{
  "n_layer": 19,
  "d_model": 160,
  "n_head": 2,
  "n_kv_head": 2,
  "head_dim": 64,
  "d_mlp": 640,
  "vocab_size": 4259,
  "activation": "tanh_gelu",
  "norm": "layernorm",
  "norm_place": "pre",
  "norm_eps": 1e-05,
  "positions": "learned",
  "qk_norm": false,
  "attn_scale": 0.125,
  "bias": "all",
  "tie_embeddings": false,
  "parallel_block": false,
  "init": "normal",
  "init_std_qkv": 0.0273,
  "init_std_o": 0.00443,
  "init_std_up": 0.0273,
  "init_std_down": 0.00443,
  "optimizer": "soap_variant",
  "lr": 0.00632,
  "lr_mult_qkv": 0.7,
  "beta1": 0.95,
  "beta2": 0.98,
  "lr_head": 0.00657,
  "grad_clip": 1.0,
  "warmup_steps": 200,
  "schedule": "wsd",
  "decay_fraction": 0.763,
  "decay_shape": "linear",
  "final_lr_fraction": 0.05,
  "batch_tokens": [32768, 65536],
  "seq_len": 256,
  "doc_mask": false,
  "train_tokens": 239800000,
  "steps": 5131,
  "dataset": "wikipedia_en"
}
Each number is 128 + 32 x the weight over the matrix's rms, rounded and kept within 0 to 255. Layers, rows and columns count from 0.

# layer 3 MLP up, 640x160, rms 0.257, rows 213-255, columns 0-79
[[115  87  83 114 128 133 141 112 106 154 166 164 136 149 159 176 131  98 125 137 123 143 103 100 135 157 107 143  86 116 131 160 128  93 147 139 148 144 127 100 151 177 174 145 123  75 110 112 143 135 115  75  94 147 171 139 162  91 157 157 111 137  76 146 119 135  84 113 109 102 130 139 119 107 191 169 138 107 134  87]
 [180 147 177 113 134 160 184  97 131 197 164  89  90  83 139 111 161  95 137  78 105 155 156 170 110  43 134 142 117 127  69 154 124 168  97 194 148  83 177 110 156 125 115 140 118 173 127 162  54  90  83 132 109 130 157 146 121 106 123 166  62 137 165 101 172 139 130 144 146 145 132  90  72  61 137  58 113  83 164 178]
 [108 130 101 121 129 142 165 159 100 137 137 135 187 133 102  71 103 143 138 145 151 161 117 104 120 136 101 119 147 125 121 125 155 153 109 164 106 104 161 162 140 146  86 122 131 126  91 108 156 118 119  90 111 134 118  96 131 114 115 147 137 139 100 166 143  99 133 158 138 120 156 141 128  84  81 135 145 126 104  99]
 [123  95  69 159 158 130  69 124 152 159  98 206 131 108 130 157 146  82 121 116 168 126 100 143  99 131  82 120 134 123 148 131 171 119 131 130  77 133 143 177 110 145 129 101 137 101 155 132 140 188 121 162  79 152 121 124 127 163 103 134  84 168 120 141 122  76 137 159 142 137 141 133 108 123 147 174 136 141 108 167]
 [138  47 142 151  24 171 150  90 136 145 141 111 113 118 143 144 177  65 150 178  89 116 218  57 176 191 109 134 102  80 146 130 141 125  89 143 127 117 117 118 104 123 123 147 112  67 141 112 138 163 120 220 142 125 142 112 187 101 167 149  95  99 133 152 180 120 139 135  77 159 172 119 180 131 139 103 159 124 133 153]
 [ 98 125 149 170 126 228 125 159 113 133 122 105  67 100 102 127 118 144  59 168 137  95 120 144 129 167 189 131  67 160 174  96 110 185 126 135 104 151 105 131 189 104 151 185 165 165 133 113  82 116 169  99 203 100 143 191 114 141 156 126 168 105 147 129 172 120 147 130 189 112  92 158 123 110  70 193 129 104 147 109]
 [151  86 107 111 174 146 106  40 107 120 153  70 123 202 194 128 105 156  88 107 140  93 143 153 133 116  58 132 159 102 109 161 155 134 126 182 179 154  92 179 136  50  41 132  97 137 110  91 203 114 114 140 205 159 128  87 105  92 144 132 120 104 115 157 128 172 122 101 136 181 131 118 145  42 139  81 135 151 123 126]
 [101  99 145 112 110 147 129 132 113 108  68 170 113  76 158 142  86 124 189 162  90 122 111  99 163  97 152 142 112 160 140 146 130 144  94 126 169 150 144 155 128 156 152 137 154 155 108 129 150 138 175 162  92 135 131 105 140 137 166 155 118 128 163 124 150 106 167  67 119  92 111 104 120  99 132 175 125 130 142 107]
 [162 125 173 115 150 205 150  91 104  82 118 115  93 187 144 160 119 152 154 114 117 116 126  86 120 114 134 144 124 155 170 183 141 131  88 143  62 142 144 154  91  85  69 153 162 145  64 182 129 101 178 143  85 174 128 139 166 126 153 117 128  68 203 166  96 129  78 141 183 132 123 114 142 115 119 168 203 124 203 123]
 [141  80 106 121 130 174  85 164 159 112 165 146 126  90  63 123 140 153 135 154 129 150 115 111 132 111 142 124 158 123 120 135 113 100  73 144 184 141 148 140 127 119 160  95 171  66 116 168 159 125 115 119 142 105 113 154 170  92 134  91 175 123 130  97 171 125  93 126 119 148 144 143 121 136 153 163 144 144  89 172]
 [146 162 196 105 186 113 115 156 136  94 210 126 185 133 135 113  85 106 192  76 149 123 122 107 109 152  83 122 136 177  87 125 141 138 250 102  91 134 115 130 135 159 121 167 209 143  59 127 140 162 149  93 130 139 116 151 166 116 130 121  91 165  50  93 103 102 133 136 154 124 137 100 103 133 144 160 157 103 151 102]
 [131 118 122  99 101 115 103  98 132  80 115 154 126 153 129 115 118 170 139 189  77  80 151 125 109 114 139 179 133  96 128 164 119 134 149 103 135 149 118 165 139  61 160 129 184  88 100 111 159 120  76 114  96 155  92  87 139  94 176 166 158  87 140 121 160 156 102  65 119 135  98 105 153 125 129 124 123  88 129  98]
 [122 148 165 125  76 123  94 167 141 125 183 166 142 137 164 212 142 138  48 171 119  74 137 122 175 138 132 154  99 162 175  77  58  84  97  83 156 204 125 105 143  84  67 118 137 159 112 114 131 126 108 167 120  70 141 128 151 116 113 133 144  84  59 122 145  91 134  98 152 119 167  96 136 104 159  41 131 149 151 117]
 [141 125  76 150 114 103 141 162 165 102 119 143 102 113 113 165 126  99 127 124 138 114  79 204 126 121 121 131 146 139 114 178  55 100 186 125 162 100 113 118 117  98 168  99 114 129 111 186 161 123  92 119 122 121 168 110  96  73 134  78 150 181 147 155  74 152 154 169 126 161 134 139 125 100 145 129 132 131 135 124]
 [148 107  90  93 133  90 160 174 178 145 173 180  69 108 109 111 147 133 142 107 117 112 178 153 115 136 156 155 114 102 131 107 130 122 167 134 114 134 141 184 107 170 154 117  67 127  84 126 159  92 166 168  87  83 102 173  98 115 109 115 193 121 173 144  92 142 203 137 106 139 102 120 139 132 111 131 127 109 182 142]
 [ 88 104  80  82 141 179 180  32 114 161  95 132 139 111 122 109 102 141 107 135 127 108 168 123  60 173  79 150 151 182 128 133  56 138 134  71 118  64 156 112 118 158 128 134  95 120 158 156 167 171  93 131 143 190 155 143  96 171 158 209 109 196 103 112 157 129 206  97 150  67 168 116  99  42 160 170 105  73 111 146]
 [146 107 167 104 181  76 110  75 164  52 167  99 154 144  97 135 102 156 162 184 184 122 106 118 120 189 131 133 176 109 129 161 168 119 187  95 134 143  65 120  52 149 154 121  89 114 121  77 109 206 144 215 133  66  47 126 131 142 144 170  99 103 139 126 149 146  90  81 152 175 136 124  72 128 159  46  71  98  90  74]
 [103 196 116  95 149 142 172 152 145 164 145 102 140 138 127  90 150 143 132 168  82 168 134 149 161 189 132  52 122 169 150  68 109 130  95 110 139 177 175 119 140  86 141 123 198  88 155 111  91 114  68 156 106 112 172 139  82 139  66 110 129 121 126 122 143 149  68 148 135 146 111 168 105  77 154 136 103 135 150 129]
 [ 75  80 104 120 162 170  91 165 105 129 125 143 124 118 108 163 151 122 135 136 175 138 105 114 150 149 135 103 133 139 159 107 135 117 121 140 116 130 119 128 151 133 140  92 139 117 146 181 171 127 138 113  88 123 111 172 126 129 156 139 143 150 127 105  96 101 103 100  79 171 161 115 128 119 120  93 133 128  80 123]
 [115 155 157 132 128 130  95 133  92 126 153 128 170 167  94  52 133  86 117 160 123 118 123 119 123 117 150 106 139  96  79 170 138 143 137 129 125 121  90 157 182 141 118 172 167 127 130  71  91 141 138 114 132 131 144 146  84  88  57 115 145 140 125 131 138 119 127  80 155 172 153 148 140  90  96 150 161 131 121 118]
 [129 145 152 161 147 160 131  78 112 111  92 149 126 153 118 121 153 139 152 146 143 111  86  93  94 134 128 124 144 119 125 107  97 162  97 137 131 137 152 136 103  60  82 106 155  75 188  84 176 106 111 179 170 132 170 136 115 149  97 128 141 103 135 190 139 108 159 139 138 115 111 130  76 149 169 129 126 137 116 100]
 [114  87 166 103 152 177 163 135  85  96 172 165 129 197 132 105 169 141 142 103  79 101 120 158 161  99  88 113 111 128  63 148 149 120  83 104 113 121 193 170 137 161 105 126 158 137  57 108 117  81 137 138  67 143 123 101 125 167 135 144 129  87  78 134  86 104 142 111  97 110 127 154 114 120 153 135 123 149  73  92]
 [190 144 124  98 101  51 108 115 144  93 111 126  95 107 124 216  69 120 201 133  87 123 133 159 100 133 129 106 142  96 134 163 124 139 141 114 105 115 125 136 108  64 153 154 126 168 131 110  95 164 125 141  89 150  99 104 144 123  65 169 124  84 147  79 140 123  86 137 113 173 184 138 157  89 115 175 166  76 158 134]
 [168 159 136  93 126  77  96 144 165 120 106 139 153 119 116 166 154  61 142 105 132 174 114  93  62 147  46 154 132 158 136 128 131  59 153 155 120 139 133 150 132 165 111 164 171 172 145 130 176 115 170 186 130  76 144 131 100 129 116 129  93 106 157 116 103 127 177  92 120 194 114 167 118 112 109 117  85 140 128  96]
 [ 94 103 119  85 124 128 115 117 132 108  84 181 129 120 156 147 115  67 148  85  95 145 137 140 185 120 151 170 157 142 149 155 137 227 119 121  93 141  74 147 105  37 111 165 144 144 145 187 106 114  81 126  83 115 137 160 112 186 116 120 104 120  99 117  85  78 147 132  77 118 115 123  75 113 118 146 153 167 120 107]
 [139  98  91 156 198  85 155 119 101 125  95 155 132 122 130 171  91 175 120 108 141 139 138 143 139  72 109 116  85  92 126  40 133  80 173 193 136  68 127 172 102  93 148 169  97 119 114 140 158 175  85 114 156 147 138 168 164  88 115 164  89 144 175 185 104  69 102 150 156 157 100  88 151 154 126  64 146 123 178  75]
 [155  87 120 104 135 107 152 104 184  95  81 107 124 147 158 112 138 128 132 127 125 203 162 125 120 122 150 134  86 174  97 130 148 151 130 146 158  91 110 102 113 145  85 182 120 132  65  98 131  80 136  83 130 118 116 162  97 147 119 136 104 159 159 111 135 116 130 134 104 140 114 144 100 114 153 142 122 126  96 151]
 [177 138 117 169 150 111 116 139  69 100 155 118 142 150  89 165  89 142 140 161 164 153 147 165 125 119  80 148 185 112 143 122 115  61 101 116 133 129 158 108 121 154  88 155 171 144 128  61 145 166 154 105 106 141 125 119 119 126 132 141 140 121 125  93 123 119 123 129 143 119 173  93 139 128 118  81 105  85 146 149]
 [124 136 120 175 144 157 164 144 135 133 139 105  81 223 133 118 155 132 151 198 120 123 107  91  64 114  99 108 114 172 172 191  85 161  88  77 110  64 116 108 129 151 112 150 160  95  22 131 137  97  95 153 148 102 107 134 109 117 128  12  93 126  65 177 163 163 110 103 132 132 144 125  93 124 102 151 192  95 119  87]
 [106  73 109 182 153 135  97 162  68  95 207  97 150 120 132 153  63 114 156 142 114 114  87  83 134 142 120 102 172 109  56  53  96 109 146 153 130 233 136 105 123 144 103 156 119 114 133  82 117  75 113 180 122 128 169 162 142 204  78 185  86 172 138 137  79  42 151 162 127 151 154  98 102  89  97 136 100  77 115 199]
 [112  83 119 105  96 152 110 118  98 117  97 184 119 105 116  80 140 100 164 120 109 150 137  74 150 116 128 132 162 146  76 148 114 143 130 107 111 141  87 182 163 136 133 159 181 148 151  84 159 100 160 116 137 141 100 125 128 115  81 111 128 121 165 125 151 112 163  90 160 176 131 141 104 133 156 139 121 123 142 152]
 [135 102 127  75 190  96 137  71 144 127 107 129 146 106  91 116 104 151 100 157 147  79 161 140 116 107 102 129 120 138 115  88  92 155 113 113 117 124 126 125 139 116 142  96  84 155 147  96 157  90 108 141 122 137 150 117 158  93 110  63 143 146 128 115 154 146 131  96  95 125  92 112 152 139 122 127 124 113 120 162]
 [ 83 190  90 130 121 109 185 121 126 118 149 121 159 119 171 117 103 120 143 133  82  75 164 132  87 176 160 131 132 152 146 160 132 107 103 142 125 121 137 142 112 134 111 146 173  83 136 169 171 157 155  89 115 126 103 113  79 182 174 109 104 106  82 186 113 160 101 101  57 152 159  87 220 102 104  84 106 132 113 126]
 [ 76 129 163 149 147 185 154 174 149 143  96 103 121 133 114 146 122 118 127 178 101 155 112 114 120 121 119  84 148 149  96 201 106 156  88 111  80 148  88 126 147  83 128 113 143 103 106  86  94 149 131 119 140 114 169 159 125 137 163 110 183 119  96 117 120 115  83 107 145 149 116 162 135  99 121 101 107  67 127 127]
 [123  95 126  87  84 194 144 116 127 112 134  92 128  83  71 138 116 123 182 120 164 114  99 136 134 154  95 130 121 106  84 113  98 140 137 172 130 145  83 126 103 142 215 106 138  93 167 134 122 125 134 160 106 175 118  90 135 175 141 155  90 137 125 129 159  96 151 147 130 167 174  78 131 137 140  88 110 133 134 126]
 [ 70  93 149 145 139 135 143 121 138 126  91  82  77 137  76 168 144 149 108 132 119  96 157 138 127 125 112 116 107 177  82 102 172 142 131 108 132 158 134  95 134 178 148 107 113 150 105 113 115  90 150 138  89 115 150 145 129 135 102 159 150 106 128 138 105 130 137  62 122 138 115 122 132 172 139 154 117 169 187 137]
 [136 125 137 108 105 151 110 190 155 152 121  90 109 137 162 118 136 135 175  98 177 108 158 124 138 110  89 153 149 104  80 139 112 138 158 139 126 100 171 179 114 161 180 107 129 110 157 104 171 123 135 144 180 122 103 117 144 143  89 149 121 105  89  71  31 111 184 120 113  99 121  71 180 100 172 121 117 134 179 105]
 [137 135 122 141 103 132 126 147 125 151 140  89 129 107 104 141 229 167 144 131 117 118 123  82  99 159 121 130 129  86 144 111 192 136 102 115 110 133 107 107 164 103 160 146 137 117 138  82 103 179  75 156 102 152  92 197 140 138 135 118 197  58 109 103 168 110 113 140 119 169 158  97 182 147 115 144 128 146 126 128]
 [137 157 145 114 180 141 149 138 103 126 156 110 184 129 173 152 106 117 133 191 102 162 101 110 164 181 138 119 110 123 158 135 144 124 113 139  83 127 145 101 170  96 164 173 175 139 114 159 109  85 129 108 153 148 109 108 128  74 150  89 126 163  57 101  89  39 146  91 103  93 162 188 122 146 123 154 118 142  95 107]
 [154 131 187 134 175  94  77 102  98  76 114  83 111 122 180 122  85 143 152 146 118 105  99 164 144 179 168 124 109 158 159 169 171  98 144 195 128 161 104 139  79 152 160 136 151 180 161 144 144  77 166 135  86 101 117  99 102  83 148 162  88 143 143 135 131  52 131 128 120  99 157 139 131  71 155  47 148 120 150 134]
 [ 77 153 149 179 160 138 164  90  82 101 135 168 113 167 138 131 107 100 136 186 108 148 149 111 132 136 124  99  79 162 161  83 169 147  71 151  70 141 125 122 167  86 152 116 161  92  88  66  65 116 131  80 122  83 186 118 170 123  52  98 197  78  74 135 144 132 188  81 176  49 150 107  65 127 138 167 103 158 128 129]
 [138 139 202 130 168 137 127 144 167 146  89 113 130 124 145 119 124 102 105 167 121 181 107 114 100 116 116 106 162 125 157 141 202 170 146 145 156 131 202 102 119 123  78 161 148 112 149 162  92 145 105 107 112 150 133 134  64 144 115  89 121 135 129 120 153 159 103  79 136 133 158 197 159 111 105 151  89 127 131 114]
 [ 74 180 150 157  93 105 146 108 117 160 196  99 123  97 160 200 117 107 109 120 141 119 122 108 149 125  93  92 124 108 121 157 189 127 155 124 136 135 156 113 154 128 171 132 114  88 112 158 119  56 111 193 135 124  94 109 186 135 141 126 123 193 100 124 114 109 116 128 141 161 124 130  63  85 131 133 152 139 160 176]]
# layer 3 MLP down (transposed), 640x160, rms 0.225, rows 213-254, columns 0-79
[[114 144 154 116 141 117 128  89  81 106 156 106 113 150 146 132 139 113 149 142 113  30 104 128 119  86  31 109 153 111 116  99 123 111 152 212  89 128  92 156 123 202 135 175 145 123 112 113  89  88 105 110 154 114 103 109 178  85  91 159 106 110 113 150 147 206 213 123 207 187 118 122 147 134 108 136 186 129  98 148]
 [133 170  94  93 226 159  89 111 101 105 112 126 187 106 143 203 155  86  96 100 122 142 123  75 121 151 175 155 139 154 138 102 109 200 101 161  97 115 120 116 161 168 114 114 124 146  94 168 164  88  86 187 116 202 113 198 118 115 148  78 112  82 116  96 124 117 115  81 180  96 110 111 107 127  98 141 111  98 153 109]
 [ 35 115 179  90 100 158 173 115 125 124 132  73 138 163  98 112  87 117 106  88 110 108 113 140 156 162 145 108  99  83 162 159 131 130 126 131 137 171 202 175 121  95 205 118 109 104 144 128 116  89 143 151  87 113 107 136 121  85 135 116 109 146 111  93 142 150 152  93 115 122  74  90 129  94  99 115 143 112 146 115]
 [150 148  99  67 132 132 109 155 139 153 158 102 111 113  69 112 103 149 126 147 147 128 120 196 114 161 127 105 136 128  74 131 108 165 106 160 158 158 123 138 142 134 105 149 133 116  92 205  93 158 172 153 159 117 179 157 134 133  62 110 124  66 129 153 154  92  83 152 120 130 177 125 132 129 130 135 146 139  94 126]
 [180 129 155 138 109 121 148 121  91  64 108 105 165 109 102 103  80 205 154 111 133 135 149 166 128 108  92 179 132 109 139  70 178  90 157  74 145 144 146 134 153 151  72 133  87 194 115 118 111 124 135 137 135 117 129  99 108 171 110 160 129 159 140 158 114 120  92  94  80 133 109 158 111 165 109  76 130 169 136 138]
 [ 93  57 115 170 175 140 147 132 134 101 152 157 116 108 188  93 135 139 170 171 201 124 132 157  86 155 224 152 142  98 141 142 130 124 143 178  96 100 117 129 191 145 195 167 118 104 124  92 134  98 131 114 145 160 137 163 118 113 108 110  98 124 183 183  55 133 122 115 195 135  93  54 121 131 148 125 109 109 152  53]
 [138 147 123  75 168 109  83 176 137 106 136 102 153 102  95  99  91 145 121 136  61 130 135 115 121  97 147 133 108 137 198  99 130  83 182  73  96 100  82 137 166  82 141 146  84  79 104  86  81 142 160 150  46 125 121 140  99 113  99  42 100 126 183 120 184 121  88 158 111 156 129  75 128 197  83  92 113 117  97 148]
 [112 122 115 165 118 151 164 134 165 112 136 143 184 103 141 115 167 149 126  94 151 113 128 120 133 151 100 171 124 125 138 164 111 128 140 144  52  82  94 136 125 127 143 140 145 128 214  72 132 136 148  60 149 126 127 137 108  85 165 128  91  77 136 134 150 107 126 111 140 158  95 103 121 147 130  76 149 132 136 160]
 [130 141  97 157 118 106 109 138 106 114  97 114 171 122 143 132 128 141 182 132 164 107  63 127 146 146 121  77 162  59 131 129 151 126 125  90 153 117 134 138 135 187 114 109 135 153  72 129 142  99 146 172 129 121 223 117  87 154 193 119 153  92 108 122 149 120  95 154 103 130 170 168 126 140 116 120  93 101 104 200]
 [187 117 191 142 135 115 134 112  95  84 106 170 124 205  74 112 104 121 104 149 116 118  72 161 164 147 168 117  49 140 166  79 135 133 132 158 165 158 143  88 139 113 131 129 161  99  86 133 116  70  80 130 119 103  92 196 190 140 124  98 137 114 135 165  90 114 142 128 121 109 157 147  89 131  94 132 179 144  95 126]
 [124  85 125 214 146  95 153 139 119 135 113 107 136 128 128 110 154 134  88 116 100 117 116 173 121 182  98 152  81 138 167 118 106 146  85  67 128 186 175 196 161 154  71 164 170 120  77 129 186 124 126 146 119 137 155 110 132 134  88 132 172 167 168  97 162 164 153 108 109 108 139 101 158 102  81 102 140 137 166 118]
 [121 135 100 115 136  97 158 170 134 125 211 239 188 139 174 159 155 125  99 127 128 137 172  61 187 173 142 121 168  83 115  73 126 112 139 127 166 152 105 118 117  99  71  93 150 116 183 111  79 120 169 121 117  83  83 102 117 149 131 159 102 123 192 125  66  96  81 104  48  83  88  80 135 113 118 147 108 138 121 114]
 [144 136 176 148 106 100 168  72 106  86  79 147 165 165 115 172 157 120 148 143  93 134 113 164  29 129 130 179  96 173 163  79 146 102  21 148 188  91  78 166 181 121  86 177 179 180 106 149 164 142 126 127 100  62 110 160 156 121 183 123 159 117  68  94  99 119 147 145  77 107 162 120 138  89 118  52 167 155 103 191]
 [157  99 145 151 102 120 172 126  93 127 136 145 166 136 142  86  82 165 135 141 161  92 134 130 142 121 109 124 127 145 127 107 167 168  66 164 142 110 153 136  89 139 137 154 100 131 164  88 116 175 110 158 123 142 112 126  99 205 129 173  93  63 129 102  96 123 129 139 175  93 113 146 150 129 162 136 146 156 137 161]
 [103 137  98 146  81 147 126 136 160 172  68 130 116 132 102 139 110  96 155 138 121 127  77 108 127 153 127 135 162  94 111  95 155 142  60 111 118  98 153 177 120  94 119 136 115  98  70 113 194 139  94 117  90 116 119 171 140 114 112 116 115 125 118  97 131 167  79 165 158  71  89 141  81 119 101 125 122 172 125 117]
 [151 127  83 165 149 127 110 175 120 103  92 175 164 118 157 134 155 130  97  99 109 162  79  81 152  88 158 150 139  58 153 151 169 140 149 183 161 153  94 162 150 106 115  91  87  87 101 131 143 156 121 116 116 135 104 178 160  90 119 108 121  84 126 115  96 123 120 177 132 167 114 165 151 183  67  69 118 145 102 123]
 [179 142 191 165 168 159 165  41 125 151 104  85  57  84 124 100 103 213 163 138 114 116 169 102  74 122 128 130 101  99 140 174  58 185 192 130  97 179 111 147  87 138 130 205 147  94 142 119 115 152 115 139 130 173 159 147 139 119  81  89 150  80 175 161  89 117  80 150  86 112 127 125  80 138 118 126  92  97 189 123]
 [ 98 131 102 126 106 154 148 128 116 143 118 143 110  89 122 112 176 218 125  76  60 181 118  98 130 127 123 137 160 123 146 156 135 138 150  78  92 127 121 148 138 133 135 138  96 129 132 158 135 166 114 133 122 146  81 108 167 110 136 104 168 189 192 114 142 129 103  69 112 124 111 155 135 104  87  75 135  84 207 120]
 [106 123 118  84 136 116 137 135 119 120 158 148 105 112 161 110 123 102 162 121  71 122  98 203 162 158 132 131 155 125 137 120 122  72 107 168 124 127 113 109 166 122  88  85 141 127 128 114 154  93  98 138  33 160  82 112 155 117 122 130 131  98  93 156 145 130 121 131 162 146 127 102 141 153  45 140 122 173 153 136]
 [112 146 130 131 167 127 106 116 196 136 118 150 148 105 138 196 155 141 187 133 144 110 118 123 194 144 102 178 110 142 170 118 119 102 138 121 150 168 114 128 113 125 102 126 147  76  92  91 106 134  64 142 105 172 123 147 196 146 117 157 155 131 151 101 115  59 168 121 198 144 100 149  65 116  67 137 122 130 117 126]
 [143 126  73 137 136 155 154 193 149 148  96 114 138 111 140 126 122  73 157  98 114 119 152 143 156 135 100 141 152  86 121 127 154 176 113 142 165 108 127 103 127 197 129 115 116  31 144  99 140 136 182 158 114 123 115 155  91 147  95 135 163  60 131  54 193 172 132 150 171 190  85 122 133  90 139  84 117 125 169 120]
 [104 115 126 158 110 118  81 121 121 102 187 122 151 155 195 154  96 123 143 200 164 107 108 134  94  90  93 216 165 124 140 166 146  96 111  86 135 110 132 173 175 147 134  73 125 139 156 133 114 133 255 141  73 119  94  47  55 142 162 157 124  91 150 115 116 132 125  98  91 129 101 136 147 114 143  98 150 180 129 177]
 [132 168  89 107 127 139 159 152  91 124 176 130 153 113 100 142 124 112 144 157 125 117 142 109 140  78 114 171 166 184 135 130 153 134  74 103 152 139 157 123 119 159  82 119 171 122  98  85 141 158 148 135 111 113  89 137 118 114  91 133 106  89 126 113  70  93 196  95 131  79 156 176 136 113 140 144 151 115 129 153]
 [194 132 134 126 104 102 121 188 110 110 131 108 159 108 180 124 137 104 180 127 183 141 156 121 140 103 147  84 115 135 134  71 163 171 169 149  85  98 134 126 138 189 114 142 118 154 157 138 177  83 127  86 154 150 136  96 137 177 135 139 128 153  92  64 134 145  56 153 114  81 194  97  89 157 160 134  81 112 190 142]
 [168 152 146 101 137 111 137 177 187 133 159 110 126 163 176 112 146  70 119  77 118 101  81 161 135  79 134 107 148  86 119  89 149 171 133 135 123 118 156 154  86 104 122 136 177 127 146  94 137 133 161  74  90 150 137 109 119  73 138 145  65 147 170 137 157 117 169  74 146  98 115  81  62  89 145 126  84 129  67 122]
 [148  73 127 116 101 112 104  65 173 202 158 174 186 122 123 128 156 151 161 156 106 157 188 112 155 102 167 136 138 130  75 125 119 174 187 157 134 147 118  90  88 188 134 137 116 133 173 122 121 123 135 138 200 191 155  52 112 129 114 125 116  97 173  69 128  87 126  77 112  76 164 127 130 114 125 132  29 152 136  42]
 [ 99 147 132 137 146 119 152 172 121 117 175 138 115 131 126 120  93 126 156 101 128 101 127 122 145  84  93 148 131 140 109  45 166 111 105 100 132 130 116 113  63  62 123 121 165 121 108 159 164  84 119 140 114 114  70 108 106  88 100 129 108 103  49 136 156 127 157  98 115 118 122 106 117 105 146 117 150 133 151 126]
 [153 153 127 166 163  66 137 121 169 153 148  88 172 208 108 123 145  62 104 130  84  80 169  96 100 120 121 135  91 173 139 185 121 129  98 152  65 138 148 103 123  98 146 175 127 121 123 115 134  70 110 132 114 152 148  98 113 160 144 162 167 147 123 144  78 162 174 140 104 147 148 124  87 128 168 155 143 108 168 101]
 [ 61 149 119 117 111  91 126 124  83 120 120 149 139  62 120 131 151 117  98 120  99 149 170 151 117 111 160 111 166 129  61 115 148 130 108  94  53 115 107 112  83 199 132  74 106  56 158  91  98  88 146 122 112  83 152 160 102  93 195 104 114 158 150  88 178 123  75  62 145 120 134 138 122 114  59 156 139 146 125 164]
 [ 90 160 136 123 106 183  77 176 132 139 108 115 117  65 147 155 169 106 122 131  82 118 172  85 111 211 100 194  54 152 149  77 149 103 167 175 121 112 188 163  85 155 107 155  99 106 109 114 168 153 141  55 188  75 112 183 169 136  78 130 132 132 122  91 111  65  82 168 192 194 132  97 155 141 149 135 170  97 128 131]
 [158 165 129 103 125 111 143  97 145 156  60 170 104 127 172 117 142  38 135 147 137 167  81  70 146 138 131 155 208  88 161 136 138 166 115 119 110 129 175 184 176 110 146 171 166 130 136 154 138 127 126 129 140 159 136 133 197 132 125 152 110  80 124  30 159 151 129 157 108 166 152  93  98 113 156 134 166  88 145 138]
 [110 107 113 151 132 204 125 111 120 140 141 128 153 113 123  93 123  81 145  97 149 135 179 139 123 150 101 174 109 151 129  87 119 154 141 114 197 179 118 100 173 164 142  74 139 159 128 135 139 104  61 149 136 155 164 152 116 115 163 111 108 159 133  90 180  95 119 118  87 151 144 139 133 127 131  78 115  66 160 100]
 [165 149  52 129 160 148 153  62 178 100 137  87 113 186  84 153  86 178  79 145 130 101 149 125 124 100 178 129 182 143  93 114 134 120 108 139 114 120 103 106  90 113 138 104 119 141  53 118 151 170 158  93  94 129 132  79 148 107 159 136 104 182 183 168 108 176 152 121 200 102 134 110 114 112 101 175 150 121 184 137]
 [111  63  60 112 145 121 142 155 133 108 117 169 123 124 190 179 123 129 187  85 162  90 103 147 168 120 135  93 128 101  68 212  93 145  45 112 113 115  91 109 141 141 132 184 178 160  99 148  98 151 175 128 138 117  87 110  41 170 169 183 111 142  88 103 156 164  77 124 125 194 126  85 129 105 116  80 109  71 127 172]
 [147 157 125 196  90 174 124 165 168 128 119 163 192 156 129 169 157 133 167  98 145 139 168 176  99 125  88 126 117 140 108 106 117  86 127 135 142 100 154 158 143  97  96  86 124  97 151 107 119  93 117 132 162 137  98 105 156 121 154 198  80 112 141  97  29  87 102 151 103 133 141  92  76 149 137 107 130 159 138 104]
 [121 115 147  90  93 131 116  90  99 122 130 178 145  96 150  97 165 132 116 183 100 146  81  95  76 137 131 113 104  91 124 154 144 147 137 207 136 159 140 125 101  69  96 126 100 114 154 169 128 129 159  97 143 100 173 152 147 107 100 201 116 165 155 110 133 125 120 153  80 102 160 150 183 185 135 111 131 147 149 120]
 [116 122 144 132  76 113 128 151  87 101 140 128 125 166 167  76 110 166  86 121 140 154 105  70 127  71 151 108 164 150 116 153  75 100 121 160 161 158 129 141 188 146 118 176  90 131 106 107 110 192  70 148 159 134 155 157 102 185 166 132 130 174 144 158  93 158 161 185 140 203 103 129 152  65 156 109 139 134  89 101]
 [133  78 163 138 156 122 160 167 165 135  57  67 135 185 126  54 101  95 104 115 150  76 154  99 115 118 124 108  91  98 110  89 151 137 118 166 127  99 116 123 127  88  71  95 123 114 139 117 153 110  53 124 112 130 139 131 148 111 125 116  77  91  87 160 136 136 166 169 132 117 116  90 183 130 103 146 159 131 179 101]
 [113  73 111 153 115 186  67 112 144 148 122 115 162  78 134  71 147 109 157 138  84 146 138 127 138  79 143 102 133 106 160 153 105 151 168 113 140 168 110 165  89 123 118 178 113 121 134  87 111 101 150 118  89 161 155  80 134 164 152 125 121 160 159 143 120 169 117  91 110 124  50 156 118  92 157 143 101 139  99 137]
 [ 60  86  80  81 120  84  88  74 138 155 137 133 106 134  81 118  91 137  93 138  75 173 137  84 137 148 107 141 109 125 151  98 134 155 201 143 132 105  83 146 160 176 180 180 110 170 182 102 159  81 162 107 118 106 132 181 103  98 153 151 113 117 148  52 170 115 128 130  99 102 116 146  84  58 157  73 110 102 102 137]
 [120 104 194 111 166 136 113  65  24 122 135 128 144 142 132 167 159 122 117 161 136 138 102 134 153 121 123  99  46 152 164  63  94 139 128 123 113 129 130  82 104 122 168 172 104 252 135 111 145 129 111 113 126 165  83 136 108 139 146 121 160 195 105 136 128 100 113 160 162  60 102 181 147 160   6 131  62 149  98  91]
 [174 120 124 131  98 129  97 172 131 164 132  97 124 111 125 116 106 126 167 127  50 133 120 112  98 142 143 169 144 111 173 155 143 168 129 101 132  53  98  92 124 129 105 116 148 121 100 116 111 115 155 103  64 180 106 157  94 188 165  96 146 142 124  97 104 128 144 114 152 126 109 142 108 122 122 121  94 135  82  65]]